Weights of a small GPT-style language model, trained from scratch on English Wikipedia.
Size: 4 heads of 32, vocabulary 8192.
Architecture: RMSNorm before each block, capped logits.
Training: a variant of SOAP for these matrices, 110M tokens, 3511 steps.
Each number is 128 + 24 x the weight over its row's rms, rounded and kept within 0 to 255. Layers, rows and columns count from 0. Numbers have three digits each. The size before them is the row's rms in percent of the matrix's.

# down: layer 3 MLP down (transposed), 512x192, rms 0.155, rows 281-298, columns 144-191
# gate: layer 3 MLP gate, 512x192, rms 0.163, rows 282-298, columns 144-191
# up: layer 3 MLP up, 512x192, rms 0.161, rows 282-298, columns 144-191
down281 100:141115174136141146103125131136119093070138134135094161125129147123143133153160128074104135129131097106098138115151132107094154131106155121143059
gate282 103:088182118156142090131158124157133104169135143107155161149120119097177101120102136165133110125143150105148117119128147164104114130105131074136166
up282 098:147135120142101099135180165155128120162123167094136145102135149156140128142144132119101143124131105144124168135179130083124071121122090148132157
down282 102:137106094132105116108151115151124115147109134111094165150162146155169123129146113123095135121140158134145167144117137111102106136102150138234101
gate283 101:150180107128107116093140119123159090116151112162126128125131131102095145125102100091177115150155160091140107155126124117129095098113147125097144
up283 101:111127123160108091160093077108139150138124152131099147153141102144135150133136132125125161099140140140176099101104143122127150104103119195140164
down283 107:098181122163174139093136086109157093161110143134144131111107162131112102130102131120111140124097167093142120128122133117129134089111145111071149
gate284 113:166148139137114086127135126158167107102129157140142125113165137122133122146115092072159119158159119112097114123123127083145115120135119122153145
up284 109:106114140147122079211127151113093132106126136097134150128098123133141112122127107135154127156117144148151111195148138098175130146125103166142125
down284 107:141107105115105122157139087122182136166151104130085147171140098125102111141125092131129154149160099115141107116096163069089110129117122082082132
gate285 108:142113113071165134145144102147133083107124099111128160142124129127151160166088107085131148127146094124105092134106130140145182130110102089131155
up285 108:114085087152121132119117139163119115151080119146129130162129126098123138135153103151140082102207090099145122094112128150121147122123108107122146
down285 112:115090129116145098065122097121112088145167152083138116121119163085122113064148165128129128136124083137141138114098123154167136139113110141166155
gate286 091:129150119188100158134164123154112200129117128151161116124088125145163158140134101141159103100149175114113118127156102146122174112200158149109141
up286 095:152129111138162126122138069120121125150132128131133149147111128152144082093061139124168080147090153132143192131122108135096160148123172119130120
down286 096:117136104125104105134122134097155169128138116127135099108100120157128112105117128148152122152109123066127101129137113177113138135151114133144153
gate287 103:129130144185124098132111090093153124127114132162139123103120136157118136145162166147183164126139142100128136128127175146130165145135151155127092
up287 098:131178137110141152123127101063150153110171150143108148130094122133123166103152106104172118129132150131124132126130101099130183129130154151102119
down287 095:140167122132112158122138150118118140152158144120169106121128113107139112137130163104110114101136144142109121145147121125170111138121120125146096
gate288 106:140103103127172148119172139119072143145102101116178148093154137133108176094110096187131138141174137147069110121096121112127067145154121114131127
up288 106:091136131118101129131128112092082146125155112162103105130076096142136147135149111101151101122142149107151134174111132152084113168158106107114141
down288 106:119157130113129119104114132089130133145137096107145088129111158095132170118106138167132112130132128106147121108096151112146136136176115073185127
gate289 100:114122146112126137170154090124177136165125090129133154118151163147174137150115107149157165121145102137142142145123110106127116169081097127125158
up289 095:170094114123148107146129115138145090119106147146132119145110148117106109103123143116111153142108151153112124087157128144136139158119090092090177
down289 096:130151168156112146120145105133155141150141146097131084155126108105091150147122127135107134066149159112131151132130115158133105135159125097130148
gate290 102:146141101121138130098158118140112214118140145124139161116125134122156101123131111169079159152103154138104120112159119142100071136135086129153133
up290 107:110078156114117142148109135121127166167128146119127119141182158113094150143151124133147112119120108098094119118148162115116109089164151193114137
down290 108:117073143155166115127170103144116149166140102149130104142113138146124102168146128119115128121108123126053134104111113089147134150141138158174135
gate291 101:113149133132117103137143155134098117140117148122127146128136098146094108125161157102133142154151092137114097133145113092139138127162159121122121
up291 100:116145095164142108119167106148158133122129140143146144123145113116095124141122153138091144135088128126089123124144133124149124103092104162118127
down291 103:103134095153131121132156122142155158057148137117150149154112163133080144094148135128101099155138173105114131114118115132126120124052123117072127
gate292 101:117140123152135124160161143110094139192132124085145122126123108162157090168130127098140096150121133153122140179139103165129139160145163106123108
up292 119:171130114130118102110138140099125147167157148145110160121153093132136131147120117102120074171132107097123124156127101118139164093130159125135087
down292 112:103140109110142153113096168112158164137101141138116076160140120140136099111118119131102104128130127125125161140119115112134130102146129106140148
gate293 101:088115138109109140096054094131145089087119113125141154106141118181110127144099138121138126084160167133097081166124080174111126111123150138136123
up293 104:109118072121128100138140103158194147115136125146123144153107135147139120119129106129137119101129131134117120096135116147119149123142108146195139
down293 099:123120118074104096107165151155141129146130098141119139128130108134118120071067152146147151135103177146133168103111133111107128147133131110100168
gate294 100:084150095116120115137151129124130132084156099108131183143128181118072136117130171114136182148134148101137151101135136125127100130129075101118141
up294 109:115156111148153137125156082134107091138140132119145141113177169104146117079152156127092083147090107139137119186172155119117114158167119089152108
down294 109:112117085175143105109124121125102108094136135112135164092136104142160109093147152110091131144120132116103130172152145140136123147163145167109122
gate295 104:115132124144131142137103144151138125142055165139128159111112108089145148130161120175127108120108148130071168082111163171148113162092137128103116
up295 100:135098111095155158124134129126116141081131059113100150138122113128147110137135123119077155131155128142145095124123136101140136130097139145152124
down295 102:131153092157129109109084123106069109111098163154129181113114103124163152164124154129148124125125096089121162147111164132116129125097134173083086
gate296 097:119139179152144068122123096149115078099128103120123131132097121123131107098108166083108078121140114086094126139090105159114120119143143111125121
up296 094:123106158145129152145127110124103138088115138129087137122077109133131144148098144129108108103161141094133136127113118128169100110124144127132123
down296 095:155151129103120147098183126104120131127129114119114112126117118128183118128139111100082131143129127081146141116084142121100123124122136062186158
gate297 090:109100139114121106165114122160147121121134105130123028129146086123092132130148135095134151112128129130086149148166096161128143117105121124096187
up297 093:148167142123142128113125135079105112094127077157133126122136103171141117148138107154121129155154152094114150129120122104128120097157164143132134
down297 098:119129129151126087128098108116123115163089166141151169102156180103088148094107118117111132134095158098144106098132165140117115097127107131097141
gate298 108:115132139130176113106168189156115145124148124088071116131104133136145167126120127137152131150180074118102108107108091115117172129099116130115126
up298 098:126118132159127170115148146082119117135156137092128155116085115134143127139105188157157118125090132104115105127173143121103139132167117165129180
down298 100:102108162101187112093151161093135097084130144147152117093175135104114104152155147104114116139150116135131142107120138133135150136095091158142144